config.toml
n_head = 2
head_dim = 128
activation = "squared_relu"
norm_place = "pre"
init_std_down = 0.0
weight_decay = 0.059
final_lr_fraction = 0.0
Each number is 128 + 32 x the weight over its row's rms, rounded and kept within 0 to 255. Layers, rows and columns count from 0. Numbers have three digits each. The size before them is the row's rms in percent of the matrix's.

# layer 6 MLP up, 1024x256, rms 0.114, rows 114-319, columns 96-127
099:099054133134118137081175146095173094139159099149200141092131189121106111117171077129109171158086
096:159143171147141085151129170060133143154126120056230128179160129124129132150187090129141147099139
108:189129108134144143107102099129137163161146130115074110131112153160141180117162125113113095073150
109:103105170139148101153135124128112081119098145065146087104131113078105094123135109140115143129091
112:157115181191159177117119136132105153178143091124117096136129133102114180075192075122140139133136
106:170107216116116131059083132088077114152109159119176119109104198169100137134136137148163148080110
097:161115092137161117092140100086112120119136154113117118115107106099137132101148118114130170068175
095:074133166100152166154185101138131152176089131143155166172164114086116121150166171186078099141100
100:190136141079157173063140096093115120106165155131171165147114174115121176104106104139109123111109
102:125185158139151100144116125065161098161120139129168099098072178056100157107094119136168118126129
102:166174072135175124079110142162160057064068071132144159086107252136148093117130123146117121178170
092:165095100149155126070124152172071100145171160125189164078091172013188104153156123144124114127152
108:151121150091078166162137121076132110075189137115133177084169141108102121138144129142136154142115
092:178125155105092071065155134187037157116141120114135064117136122092117093131187122112048166191123
102:117189161168120096108086124120148125164093109127183075081096112088097187098193071141130120128136
107:161153153143159143136147053104037130114191119068099137081125124142129144123184123142091145114120
111:072112139108165113078154124108151145129097132147119149097095141142158142103088085174108118084172
090:119092150158163112097164112098077134093181126138140145111141093120138151068180132175142090130145
091:142098198157172102096143144128101157143219116137123123156100093137105171082157126115127087128114
098:182139133202159192183096114128139128104161104147131118133126150160143079118127083119098158152112
100:113098132172200169094146154143102063156129156111117129148103124170144145111095146127108116167138
112:144104176113140094130112133144103140120083154082203123093157132152083137129149123118118080165131
104:142081166111139109094089127127101103218181169110145109084085112084078142080146142126100139140093
100:163144159149098158188130123064163160119135124142201137095055175048131112116040107152127110125107
106:168129145173131083134124120086133102126186123102209150147175133144161163140164088121092091109092
093:136150122217095193155112147135100121129192156076191124108126146139118078136107134120083081162095
098:131172182140125131191215124128110141109079107120101156181085113147130150110121129107152102127122
102:162149132123182061091235109118178086112113139153123134132117140098101139138089112101105108159184
101:127084112176155183105147033118114147138095158131063088059151163155137144122187143147071143158148
096:127078130163121123098086142110173098177116116160222128121234094067065154166119137104165167094117
100:128096102176153109140105120158140071119052133082143168097122134081132096107179079152094126125156
083:130177119146179123150131154110165140164176117135167106114090135080094151102129130115058094077153
116:145139113121170143065074137084105127135145124132243112138164171077090108114138125137082122173160
094:082158167101139129104118114095084070145113161141161109140092153105077124147121092123138100108103
097:145129136126084070011161166136078168125100165133185094079155148121085126102189083121091120160154
099:141083140100110123141172118118117146066083129124124176106065098148169192116161116164096104097137
107:129125167116120094142102132116131131216216125119093113124069164183114148047174124157106117136132
096:141060086136134124116158106097165098100121131017144078122186087069129211153136158127127109124164
098:107137159080127106155096134110142130147093080121137028099100076091080194122137141157168128102160
090:174121129091117150141111138125120100119062136082139120086110172141117174095157108147106187108195
091:111103186176134129089103100070134118092151167092122108083151129114152182128136105160122146069149
098:156125097195126128110145131171125092106194131130154115097136152158138120127161137068155150103128
102:166046090129101141089088146123094135166108142115129106137157104115122158107092134176101102098071
104:145117091109112112142158122081135116115101137162098049129080101156119165080133161124137103174123
092:168161118113126151126147111155152102139105111108139102105152187155171080154125102146088122146204
099:120131127154120079130156148095135114117196091124157086110151110086127173133152073132092147177181
101:109125141129197087203170147118121108095125113112188146184107129094149183036137132120120127102121
096:108099121087159131121139088050135162128127121148110119118060221089142146110111139165128091096121
095:173104108114099145125176162172085117104117092116148142057143087154109159137173120062106164072136
101:161138142122145165088124164130161122137151109135148088132143116091160094128149138122166138099139
094:124116176096105091076095103137165079146191166143099049122157107142167215184137075164088181170127
104:090049131087123168095165141112100091094197194158129152094091140087122091094156085126139150172118
102:127086152142085084084095117067172173112106156116120137093087129103128137131127150165139135107118
107:090186144120108116126131107146081139153129195103102127098105154122124121095136110127083135108143
111:103159190125089160097115147118126085129173137112129065097200129137120118133099113132153102157139
107:146164180075163135086166093147112170151129163131084098122091111101117131102115170129128135139137
103:091098115142182122043187162125135119151105136047154081119164109125085187134169163120149153181144
110:118103189134113116177126129057146114148089108009112102104121128154108117118139143137136101135175
091:171128178158084125150184093089124152172119135122153103081171157122104159132141151164133187183127
093:159098126163100114151095110108132138156152120153145099125170123068150141127143110117205120121157
102:115077167125120128080149125131107122135136087083213166066122102125123146077128114118124141080150
097:157117172122187150049165137101114073156097128140161143110172132079120118112138138187134127147167
109:099131135103101168088111095108145103151176139059130128056149134072091184136144155165155137130221
045:153121126117139148117191118104106079143153176080172089095122137097110170099169036152131122139190
094:153124143068122175119122106130132149136111090155187165124156067124143189114145116155133133132180
107:125178087115136126135163065070121091134109174144148089090107153146083158131131119124143103166124
105:162147148095148141122126152110128161168154111045141164128153062148101199126118092129138173095113
091:138130135170154117142096173130115164131108159120118118127133127086146149107139101154059166130146
087:153080085139150126114133106151166091130129148110149118096146136141085201107076118115109117073084
100:130094080128166132163123103160108154069154146107145148128131119134100113082231115120091095153099
108:171125159108133165154121045129098090120152142133097099073139171147108141146125130185144155143169
097:149165109114091192131103117113112112138136119102159126083101178102155157130184112124112194085177
092:158134191194127178071213128087161162203167089093176077134092094093109159105129123146108166110126
101:154135107130136116159101147108114125176093129052147124107100160146102181116096089211101181170170
101:128097160147130084080086141137135138115083145157199156131134117068106129096092083136157141143151
102:214113113145113128100150111126088169095128097142111123109133158089088219109091097144119139137120
103:117113129145183146072187117129136073168098154110171135117073107135094140017113145100142131140162
101:124122091124156164083136153185074085131116101138069127097138151102116142091122139120142094149146
099:156127191100180124129119098112139070072178142035137124114162125208138130115134113133132127144099
092:106112138115105162095183128096150134167099099133205105181123141104102180123113159128160121120125
106:133067182154123160026183115114064124143128155077091152092132121150110138100146127172117138096098
116:171143093128155109109143107069124126114110093083092154176105147138129121071125146139131103119126
096:138096083173119148107173134135149099203163165077120119116089122084114122115151131173145166107131
107:127098152144142160112158133146062079112121111098111119098109172145124121073184155226084158195136
106:126123146115108184087124122113079133151120155051181134123212142076126127104087159186099130106178
087:077132174174119119122136141171136133157116121114116108132132131061140183130155140125092151118135
091:139062195134084146121152059085124107087101154077189125127221152111084147123093081133133108151164
105:137143077138130093116097135041165130107106128135210123116139142155123156118163113142129085135126
102:135127174159105100146149154065142095101123157121115075137109128133071236124119168159107184132186
090:131072181107083167158186113135074086134082172123130149055126140176086158151135113149143163193139
103:191107123186144137096133128122084123096092141084121161153157127104111132058170108148081103112188
106:139154180208123122081132128132085081170147152112116147073160142109116147120200093213114155128154
104:133143108132106154134167160124087104139113140119122129110133156151050169132093157172074083098102
121:114139205134142205148143116123097123103105137114169122153158170122133118097144026161098120165111
110:157174130117140089096111111122127065158185107115135073087118143096102118155095135147125160096143
094:162144193101116122159167142090159144177150096059189163111063124102123196143139108151113137150139
093:146107151100180138081102166159116087099134176072119113141091120142110150113136130103148162102153
106:175142165145084118143136070142109102151165142107159122142084121093155175107149090089165190148187
091:116157115153123125167136149153145128115143134148111118159177139116116141134133076072094156091186
094:071105106124106159096167080014086098093146183150123129123176158160170197088098128111133111156124
105:166121128168143141117120152094046112160143130149129109070231119141170125097176098086118113078113
100:214135158169172111129189103116128080141095107130116134126183122145129125069133131124108138112130
100:112129169117155110178123105093127110144090177074169124137115170108068171111105080118157147127175
101:154102128177216064122124132133134078151134155093121084198133142178075131108119137151130120170103
099:114101118165108168077156116151118126142110155131149131172090145160140125184114128105088113104142
102:128089136111146184072102171105159095117122116156096132076117158141165144119191142116117170190172
093:166134170078125165104167147082093129165138188093205121137138151199115102121158125132071130106107
101:092123139221138166107102122110058152091154084139121168062131103146164182168112148151112082154123
097:187125144104142130108135119071184092113170088091151153120149142137120174137124107101119159098166
106:131121147134136161160195151086128077164175122128103157113129173190130155076144106117072153105094
102:126090150235113146129135059121063173114059113126179106137112113080121121097169095166082151185169
091:115052133159168162087126138106119093121166106048111149119054171104139178126154114154151112091116
097:155112102183119093115106110110126118165134171068135070152140128104021167119112094165131100085125
112:188164137149160080112120104098130108143117122139119094123124106101142107139112128117124172122130
100:148141143147088121147155121086186106125154147127102134087125127158104147145173123076082185085138
099:170146079116173111084151117157115101095216161094097137121131155193115064139163118094083197173120
120:137124111155172150099141165118125107181109167079191151099155120144112160105111118156090137107153
100:078148129116183185141119151048135141118075104061175128149084102153058199118125092183173072165145
095:142123156115155082148107113066096162109139136155129070180084077130070180099178161166093109089175
102:161151166173136145140185151118105126143118129115148141124143115102071163089206102175119190141075
111:156120105116204171026181112098028088161179126095121131096090154111122145080101124162104077129169
097:106029169113086137075165124049088076139154176147142121115107104151167091092139123140099141180164
101:151104116120177145163110132063130129110132180137203144158135108127118083132146114145110131210166
089:179143080094115142164100153128141116155132187079118052140170091086116129142100107189129136052130
105:125126108113153224113110137136118105147166186120089118109077168135143162085110081081114080137130
100:083109117175094209056177139120091097155089127095137094146135124101108120176088123112170178110194
101:092112157149097145071091140139078174137101126129081123066118117136131097111143053174146193126100
106:153131222183094097167167117127086153102180151060120069109129146182170137163124122085159135069168
104:150107110115086115092132092172055150097150114088091140105169085122154117076151119115183130123106
100:160177128138125153156093076097109135136141141115145131116083128109107167129109133194117174125117
041:142152184145098098113175106076121082149151134099179112121083148134068115131123107174106163096126
106:125125137163168109120093167042068135160196151079148106098124092109162158089145152125100113102170
097:154108152109146132138155111101095144197129145106148093068100121111147137091091095144138189156135
100:128074186091123164090128115093121098193074109150217082143184089157090110117097124106145187132140
097:144162126124140100120131109131084098105063147086143093155131136117149128134103041093148123146108
100:190111136134189089043141146100146083177122104088214146118166127131122199151165118169114100156120
103:167128147149141112068115138096168105098085134134169086137126124094139162115120132142131103092192
089:154065090130114150134134113147099120108113148138107156054140169096081186093181143127107173163134
105:212166199168120136140133132152154146078155129115191076163119146154119132130153094156120142131106
098:101086126123162146177120169097162106145104105050097110139115127087093171129153135162127138066179
097:088095107121144170101118108178151118143095171122129180128111151119121142096114147091177130173193
100:143132137115109212099195115098080128130162110148125140156106176144090144083144138123133132171173
086:104095190165163148120142073106103140132102137153120142101148109144175216132111147096147127154113
084:105089176159121165148112084056123147155147135122187095112108126120143163139149100156118119143127
102:150133157132142094161136165093065083221112128107138040068128109135139129093094083169110111114214
098:171106152124192132094134088122123169109156113134141145133082141115156178127144128209151132068105
100:081150126118136139052154118129126144095162165122099139178112166127042119076149126129158129141114
090:125132141124084110132140087119105140110159153110168073146164109135149119127123126127126143095140
107:121123249133124179145130114140094158141207173112125127153171178181073110107153167147107153134112
107:138164219177112159101181127167083125080160170131140093083096172155150120118132107130121201136139
102:134086116103155086179097104054140122172205135126132059083159119118090101111119103142135157138152
098:160104164145108097067159129082082132134107102103159094166166152148159129097176118114107116149160
103:081172146157103144058149143147136127139123120108103133081148173144117129085164145083123145125157
108:182062156133168075127078081113066141153145157111106145112115119113147188105122120174141157179123
093:162139206153086124147146102174097113129200138148248113123143145138114111100204141175116137104109
085:110118141115160123073135075080118130138109132157170127123094103093138121121120117140113121156113
086:123130159116114129074116115109114084107144170156131119114157193160082125111095144113157185074122
111:123119137164193088122139081103062151143167152105172115134129100111161131039149082121085128077087
093:113079139120125138082158114090123093124089116146174134170115153133153147067113125185125081114197
104:130123183210132116101163173097100135140084167147154040104100162094121122150142125177131147172135
089:143102148112177186110111136131076145135099187108101103099092119080085153044076100122150140151134
102:125085093166150158108148100131091106127164140111126089148057203100068139164170119161154165102160
091:095124157108173112114105172116096158139190136121123144104108178089112095122142109153144115104140
113:227111121177107106122114150155128117116110197130184116130153151087079097076110092124090107113102
084:119109116113179127111145091100115135190136141157129142138169145096149199088151113183115086080129
113:132097138160122120098129105134098142137177109104134112122152097079166109120135177146136152113150
095:072155175162101179086142153095150110108099112086108094092101102103151115111191126119102069138142
103:085115102123186163133141181131140148105082067076137132188102099117139168088153139133159109116136
111:093136091215110205164123152165096093114145096120126172149133132086103152113160121087102158110171
093:123052146103135176165167134099131102172123143119194091146147156150094159159086072137120164082156
103:071151132172164086128198089072125094078123103072164146122101104092152202085097136143149106133135
104:166148121147113183144141108097164139108142125140145125106142215082132083174097119079118165168128
099:151078108165138111159177106122070137200125163117128111146123197156169160107092120211101102098123
103:158124162099134134160113099117089136101091137153087130080093101169119164195166091163081067133147
113:157119112075140116078134154102134057172153185115173097123132108117097176120208130135119130137098
100:178154089173155170093157153170109069159093140057137144118206116107134148121075156144100176116192
102:119096123165140157103138092103085107107129147148119084150202123109116182035176121123125123126106
105:125089118151164174115096129161097126141161181125075104132082172124044109168189110122091128095156
088:080088077110171168110184098080130087198164134167155145186154106129099118103108155142134095128153
102:154117147117140190086144090152092175135097165173127137109105124047120150135127085135163093124129
108:163164194121100123057101137135175123143105181071157130109125111176149131167127120110144160160111
105:107090155139112146165134185127134145164082159100204121108150110140113174099129127120147156177126
108:106165149186112142090113077130142105119124167137138079170148098110096122124181110136088129130120
114:146114162107103156107166162114077137123149179094131133127120135059089140121155079105098128155132
088:141128217179138113130192163138131113093137120086165090076172064071125152097115122166087176167188
094:101097162123110159124132143158143087104123097183166125135177239145154142113149089124119121064172
094:164145159119093136109145109108115095198140168106100122138085105163088100157127083196068190126180
091:089128152135087136153134141096130139098114148127163159106126150131164132116153141182126108151143
108:160177118155101176143143123175133070104153088092081119131111174136060131136161050153140086148115
102:133114130155141103089142134130135131105151136051141118162134159080132136180118138127065190119082
105:150071190197198109155167088115122088133104162080163088104081140138117173158071041126178148167210
100:130105126135107152099121117107166063150099179153107072067132147075143183143146108165140124063134
103:188097156145097170183158096088149136130218119142118133107115194156140080090181127142053100169139
100:137056192158164093139144106104094082104123150139099126156191167083192129093125115148117147118195
105:128153108118197136179122122121144114145128113144110158176161149095089096130106110120121084165149
089:088171127177115167124131161109117123131161127106118139109174134103079098133141126106139155160137
104:120110119202185146079194136135088060125120146128155090122144081074124141124133092088097115149109
043:148110154151135140087172064124101073203143158095188111125157136081100151131175076172089132134144
105:087128199189151139103192130098087143133093127124170115138154120128112112122153113171113179187081
129:161089161112129114103174118156075124115115122136127169068156159173158162119146057119044094119168
108:141098127111102076152160117123053120175160091093147134120122153162103205110159137142077111067145
078:179111168142167142119167098144091129138118150138086122088182142117105144115173144128074120084115
101:088108135165188140154172113131117112176146151119099162145090115140139112129176113142111097097120
100:115163102137158171105173096143087139138150078113199136072134129051135153106135118196098108180143
104:176064122110137170124069141137135125167156115141165148080108177093143107079064143164103211135167
104:125105143123136155085172164149127147154103099138125064110147140037116140112120111111135098101207
# layer 6 MLP down (transposed), 1024x256, rms 0.108, rows 114-318, columns 96-127
101:133157094146085099156092192120058104113102117165163116159105156100001085120118087123128107114119
097:086198102144120129195145174104087122135117102088111110127145141158067089122127137115096133139143
105:126094107082105100087123189096107148175149110129143122102150204122126158122128117079135179083206
109:118196134102156129110126094145119139131177137132164146109107136140102102131131183084152149094103
107:096109139132105144102132142146113211140131094090136166118101108146137180138108099056164154150136
107:204115091149150220120082104143108201071040150092113075106167112111153097139156151159108178111128
096:056064132119080096138114166157129150163108104118128188113136118126079047107158111087087102066143
099:131069180180145109127105130144147046143074146096184177107122138114084105145130104132109082128111
101:067113075127119110084158163147139137092117142146136083106148159072193167204119144094113139090047
102:127091094150153149203075140159167143130150145134096124130170161171101207080120120116048119100166
101:154132113142110129112125159147089127096136117119098121035118117143088081144121121099079085161117
096:134166119168104114103127186085097122184153177150137129065107156175132146177144114210116146168210
109:132072135147115107152182133145153131099193132167129118142137131111147176166157047119116163136118
091:092138145125141097117131163140118085117105084121204177119167176167105137100118191079178059114137
100:142120122167130152126168166154106103081137062127157151107135150091085096229150139089115149191163
103:117171170058129069086149170121132146083065156061120141122140157154155199165122123072176129103179
112:109140156135092135066178140129157135094163126120121141099159143137152201143136146152176156156178
091:117132210068126130216126158117150123093113190142254142130171148164131102107135068138092106138122
093:111116153136161172142181100076118109090101115132156118081117155198172163128145121147145123190158
095:157147159091112141137164131152115147131100107114076082165114130202121154147082101169119133153120
103:155116154160093122122080089159147090172116157101069119129100114173119230121101184140127127132090
098:117157088146133116148140150106146144146102155086164107171127139219164078171122146144123156132093
101:071089193110068114122143197083115144138183142185180130105151167133116123108122121134137119148189
099:183117131097129083165100147100112123119141131202154135101177104138144110098137127115171118121128
107:132075153171096141153129122148127173120141120145158109118111136173153172167177110087161137146097
094:151172139121151108151070126140150130167104152152151098181090149099141118080202137116147098135124
105:166127115112126116155151135080120173173097183101066208141109093214134161094112167122135118144151
100:123134057093107081103156127083168151101046148137100180127145092173181121102132139175141183100099
105:137116122107084126108129152115106071151067176164100130132121124058087156149129075145103124043151
096:103081173144177127056106110096179159049174170089140114089075124134156079114152094155123157167159
101:112091062127154122160109125124126164094109191149091143123110132187153136072189181139167120151135
086:149161173155120114190111090085087124074136135135137170124154168154101147094146101188134118141168
110:122123142080161146136063131136080033183153084170110140158128170120139149105146111125106163104119
095:106113139144150137106162116158116104086124072051165115169140122099133086148174094118134117098139
097:109186147127105105137143097148112162131093130091154122106160141113122127114133109130146156113155
100:085092141066127149107160190125135081172109132155115113159120220157076099111080146094123187055178
106:055156087124165067179103113144106145164138164106157147169126058083097052133135186142171157185198
097:110122090098141187189169129124127183083126109146099131155134091106094183175091168140164156120160
101:087194086146063116196183181117156092112107183158114128164156184168111140105126157102113157077150
093:119145121091123120151138093116104195045113097126125122100111134121157139185095139079113128101106
090:110177100107127093111110117192197155131136162136104120071118070127163122067126160145069176117129
098:124124161156129160129133102167123166126081108115203184084182156130122144135129156149116074183111
100:141167109110102170079150148161138142104083117096174098132133055145145121152147201167132187120134
104:127106212140168157110147116071130132138146103094083127182120129195125189145171152085121133148156
094:143195140118102102204095133120119177117103111142104103142079167173127106062167108120111133118121
103:136127134120065162139158125120107149072112160182091167145131129116085124104117095162101088089070
107:132171148129099123146159122183072112114065184120085135114119129144114183063118104136177125107104
096:086099150119087123120127098178169127126158111213116096123148136174120075117095133116161123146115
098:120084093080139134099166093172138167152084089023115164146128100139108133178091155101065121119127
100:147151097096093133141131182176097106173099113132114158116163168149144070109087115108139152191109
096:140121124161151160141127139165108147100145161142128099109087127146151080119156108162090152188073
105:128116143132165144089164151159186096125180110147125118097183101141145079121129123153137104199147
102:083122104116108126159128115220119161180100153181143108108139119089093135206160129129119142120125
107:078123095105134143108216120142149100140168133110097140115111148125101113126105127167123113122075
104:104153123172065153119100151166081086128123143135068076073150131083129103116089125116143107199152
106:128100156146099114135149102152080129082181158159156097178126107141101075137062097103149136110125
103:086113136095122125168135153182114101089148177149108146179108149143109145106137068162169154136134
107:145112187163122138176118181162146151134119104154141121205140136094084170098103069134160109105121
095:122080145144136150128157096077157115061077080131093156126131131131161120131083140125148087120095
091:158108146127132187170108103163098141115113145178110192160140162139105098108177144105135170126148
103:111122157107136135103115112160118162100101108112071059093135065121129096155121139098125137047104
102:155173171145156137092139124088166101144100082125140121154157156163106119143157172130126106201135
107:128116118142122102120120104098106095074095126153191110172113114044105111183153081110183122110141
038:094129183120101133050138157152116180142140166064137155127094097134152169141150139098165101197119
096:133169153097147105152180158166136114128105135177108130119067195093136069189144058125109106143123
106:118114112125106138191123156171142138087160123167155164122112174051116139139113134172148118131143
101:151170108118089090149125162179100100185115145193132059054141191169119103057130161196070108097146
095:169073091142114067119128174103158139096082142149138151122082134115167149116128154162111138097098
091:079079159089123151137152140077123137131116186129131119030080135100111129106170104178145185114133
102:163115156109090101073128148119090164133095172165132112170106148140074086181046051154154128163110
107:117102104149056095215138124151142203170112206148098132089118134148178164208167147129132168140182
098:130160119150134150129116134144113135101122107153130127133151108097099157120115221123147145094089
096:097136079130146120172177151110131096147092118049100135112159147108133091160083191130148152107144
099:088130078090129146170135118151100126032113180147137138177127181108171145130081117115102111166152
104:157140176119127175159146112162079158086102119140116154135127117149076137102164191119152135183109
102:145108129115140168137140110065190187130174142157136145150125134191141064104118114130112111077169
103:093112131149128119158111116180156085107123114099141169172098089112076150086154136047142132133081
102:173054121115126093108142097111154079122137087142041192115120090115218106102053057122146111130122
100:140108064119131104127141180124121146104124180215086098129139101112097152120147149163121116122175
094:102164170102050151112154099118100129078095124143161119145125138131161119083160177159100146174115
109:115118181148084118067134105142137162090100112150085165139092138162145121164120142131083090141147
111:102069095150145163146111153179167126123134110155132129144045159152088143146164125167141157134197
096:138169166125118139155114138133112135147110088128142100141150164148163122147149137121139138119076
107:123108128145137125083077164097075121135075093083180119096113183136178077128129125106164075110160
107:117095133153109154134085163187154183162129129175138116150153116108040119082126098113152179158177
093:149157079130120066138133080185152207190122113126081102184091134116100140198144202130137145102092
093:121088129085169098079102140183138213174082140107143073126159127178183142137095115126121088089167
104:097127169112115097111117095093152070098117106086133108129135148133171048115033121144142128134138
101:198136091103118108047097121168095109129127125183100155156147141122141144062128167176119150166153
091:156124179129154165137070113132124167121130135120147135120094103126119147040126120106099143189056
098:147126092183095139143091123147076122145108128146101165102151132128130104096142171127094090100095
104:128129130097182117107116141136124168136127122104113089102156065125125115140122137117128098088117
101:129153084091160130155096171170148108123109092133109077135142099124158131166126162176135168138154
106:079147139126140136209100152113130136119100126168174179145143143102163156084072122122086134098129
112:143184131188125085060112152143113155120160129129117125114088122145121162097113108144138170102107
095:104120055143032108152113172113131122157103075129098102151129213099139112152152160077131147110193
096:123075119140202149152232119136103169189137118086080153138144143103097108096177107138086096148154
105:121126154079062122142178135203013075150096141131135184143148136152178139121117169095182100154118
092:092122076130150151119116133150148112056096109164096145137124182135129114152148071134074141139190
090:146172147131070115141154100162087138188145179161087147077182123106151123148107131103132183140203
108:090160118147134102158113154088180080126070118130173110105084061147169086183120138182131100094110
098:143102167135152134100135146114089127125089125102143161112115143136094117054134085073185107112080
097:134128116070158133122087117139140103149123101120114140139095163156158187083115147082118154133119
100:102098098168092078194139144183109100162116125124154166140078125129113135199145072078141103159140
101:123106159071145084104125112134168139101112114049091091212105139167189122156102139147114124092110
104:100130137123134126082117156166114160152107093163117129125156128098171141102161183175119154150158
093:096165148071109062176115119153141179148130154080156116084107177123114116166139125149107130108107
102:137128162090173064145194137166110102052111133066133202156174073165096134156110093134130137148098
099:134083138119113134164148130128140128135167112099179087110191117157122107139178089111128119108094
103:105187098152106072176106176106161134182183141162153065086127121112105117136118154170188134096146
101:114113125173125153116106121143161142147118111147078181128176110117093135148173114120118134157127
094:155120077094073168089109081188113109101085148098177122223125116121162107182120135144111143154122
101:134149077108110078107123135251123083109072148145083133166122110125128094110115092160090115147154
113:100074167137131186176125129153136154173121148078114146022138127129132126134134150100146098143107
104:132155183138119119138168146147144189111094184121119087144154105096127133171157177180091126190131
099:126110098122123192104084142135133122117143111128197154174117146120142048097103119132086185122136
121:183123087157183146161078093181122122187116123127090147174151133145106092090128085147118152132129
101:133135096104156122133173145099108160152149118044073189130151085137126138151146136129175060125146
096:128090159151149130056198135192117135093135121171111135128094116122146124124112104167165093137089
102:136134138116138126143169102087099127088143130195098116163104132065165091117149112133090141095134
110:130143097126118142141144158161121092129048104129081109155149102098194142123174131101169165166111
103:090104147090119144105184186135135130129093167145094148162130100174132123087072204090124104179096
102:121108147083178119111074153132141101080104156128141131166179187122148185051156128088163154141127
091:127145137171122115176157113113161121149122131143145120162135085159131114175139090160149093133068
109:141109152122107092119080136092068127112108134149120094181121138074138131108072124143158158126091
101:098104168095091158133133128203118116135092093095098141152158142126108103174086160156146131194182
101:137104145087107128126130148154093137167094118161109093129127097082114155144092173162115126103139
106:130120132105105150140160089184092076183138135099141121108147149150082108173129143096079114145154
106:155090144070129128166137090088128168132127184075132077163146140199106144148177097133106113100097
102:148154082098136118087135140117117145117087118160080159096109108159111158089112170079144143179095
034:135074107088123174133074053172129135141137141159055107148097129171132135123129132175098117115075
106:145121117151140103144134118116085172129096140151126079143113172077148117136128102138063145110128
102:052133192150150158165129136074128162114095084106128126091130117185151148066137155098198107187104
099:082096090124125131104173113123115142132139158129161122130186134113160200109162158107084106088104
100:109094149077132088124106116140109096140076164101118116167157134119124077125140166081144160186163
101:140169222102119094164110116125181188123115155113157150120134106152091112179098167091089112138063
101:185136142085154134136101134121143154145104153161181138094093171147134115086104141106179101161128
092:122140153100143117092146213094105130108152166140159161174135090069122155137076116077146084111102
105:139121129180101124154148136115120126127157152153160156088164147091188165148173119134121175129099
096:146103107106130162149146167092173079174067098185122144174127159156119187055119095104109113114144
098:101108120137184134166098170080170133112123163160126158095066143115180108106147115124126149171109
096:127125117131095137180176134111128204160111141132144181135087110102111205145129181105133109105151
087:129130157111136133089098158136128147176095102184112079066129148086130099116131114099097119141139
087:146057127221111132147129116119111160137111086122141122072125142107110108071154139111122059133157
103:078172174123165150120138094131127111130100089117145113168183158148126153053148098095122119145132
100:097101117122155081152125109125173117172152085138060095188113131100128138145118083159138053083081
100:152147090093134120107104163165108154143102119124145101150143098114116163104115108155178205188167
092:097106140095162136079111111115122152138155169065129142129149120127143138135116114167077107190127
106:146127159059082149130182088171037125150108130139117130096174140046139129066169217092159192127117
100:171126150176135087139109122170173149108115159153124069104147128153108085142155135082136184120115
105:152043122184131152179151153111078140154187107148124152140111184097103123104143187038095147151159
096:087093136151118090126154130070090188089136161076142152196147119151104161105137194105135117130147
104:130137129190099108118130134116212103162135094125153122087101129069166104123098119115079147147085
107:173135124194167110084171103176128171138134204141153081120174173151096056108118080164083134164130
095:081110085183103143109120076145062201088129173130095120149091163179125157063131114142124170142128
088:137135123111120093119117129163120186106105105255091128122096107139127142146166106127116095145119
089:124180142127150163135166132105101148076183147151159104135145123105069128137144128107171098148117
108:161133134115139147143108102177158110146137134132093146161101120120120124155132130108153115142139
092:067112119153127168129100097175129198190130152151123114160124089092143113116100139099093137128144
103:135140122163080142111104124143143141114095125139134080081129212129154102161152133061191138107128
090:134126098115183126131139146127106201143063122095043103118173100061156146139095148117095114143122
102:143171093175132158120149122144090079128092115183102133106146138136168118090111176102155117194142
096:155188156126152147121116164072165107105109134158100150089119107039095072156094150116154178187142
113:143190106145164122159116114131133169133087114155186116115157106123071095111093097101148193193049
089:166153083078078107130113069157135193140128124173127105120142160184141108152085144141144123118066
109:165117086151164145116144165130091124118092143109114146121099119115134195079111157133178132094173
097:153116077118136139189085135103169101165167071140118127085098100076143134107122047134148117151134
105:094068154169191148104140085157155066145129130103111163179129095148115166169177111124111088155124
110:157131139146159128090152156154116090093110090111076138144116162179141104128130105112139109108119
093:082140099147096131171078143121115168183088113113131116155084147127128119161103121141127140099136
104:067157097096155130197142130113122120112132146160104139104125129052155103157103081132161163085101
106:091114130217128112133131119176198078103156044114172185126119121133113173093124068107119112159112
098:142090148078061136117142163175126216166143084149156156189155149152135105187167196157103095113128
101:102162149111152089104162131093113110135143075110135178072084122124117116096151104145075090143152
107:146160149114135098075081131094145137116125142093160137155087121068169115117162105126176127099156
100:104092149143166086164158167076175074144118116164089141107145077195156120059072101125153109151125
103:098142106109119169137168146097191076133151054164101056166198213102181138166062100116131120097148
103:099147091143117180054143106137079088115147146099124130176139179157150066146139131122111131179181
090:120111084122107156148158105142120160175121146253128104133107093151090072138111145139140096112120
104:129141141178125162088115166071111110154055157136073128111096076167139157089175150064119112128096
107:118133077109065132113149139181104146106174119150131115112173110111131089071156121184100149198106
104:074157132201092145095176150082152137086143141129077116184116175150163169142097083141150139167065
110:096164094139122084098101122104172127155021164169094112172154104126138107137174139119108134121119
106:127140161062063180197153113117176152092174151156154146144079117149125157112173184099166095103163
092:131163066112158156153099166176125102139119131108166134103114158084062106174137167144089203083160
098:081145129175137107121131188151173131134110138224158160121167191191155132076118099154122180114139
100:140106083096114167131109144177088127123126096104160084136182107143133107134189092028123107147152
092:112121155180089137184130144121126156037139129241138147152161169148179155140088164122155069083111
109:168140158114123147139157113107139082113137062117106127118118098128146168072080088147176174093115
104:135053141112088181112094113136160176136104150121124137073150130173167096085152122118141075115103
105:120132101089141130095185107108110064121140091158129197111154161080136115128108071154126113167171
101:115142164108130137135114101157068109096123081177154121134130150186134118106142118171080135126099
100:104142160140142110156178112099199155137141099142089118113098100194155144121119140100141122131149
098:204143126103131129066126143131168123119130102132118102114112070137124049129153165115118194115159
099:106100066177124096158091134121161152109159095145095169152160116083128116098081075099183124183132
090:043153167129121178103086175178144160127129092106139141119099136139093082128133130093080105156163
102:106107072159125163109166144161145186072124120147143174109143100144136070113150132109143092109111
042:126104191150079151146120121114112105109194085140155118117110173123167169096074204140106090163114
103:089144193192101148085112177100153065185088169182149173125071129118091105181108133036124114123123
120:146120152102109118157148114168130079084164145142165116099181080153169118166122058140102139111119
108:120154133119113085188156121114085184128153154128131071174120171125152110141103097124163117043144
089:139102142155136163163159149141106165119089153117093135111137147181126109146122255131160120122104
102:086113084078172117140110122122177175103107158094074091132065134139112077121125080124153140151140
101:180159149085127142152088110159153143126159089131124146115126125161109155098200101137141137107108
103:165115101132120079132094142196121213161157135176108103126156109145090124122077134143141160103149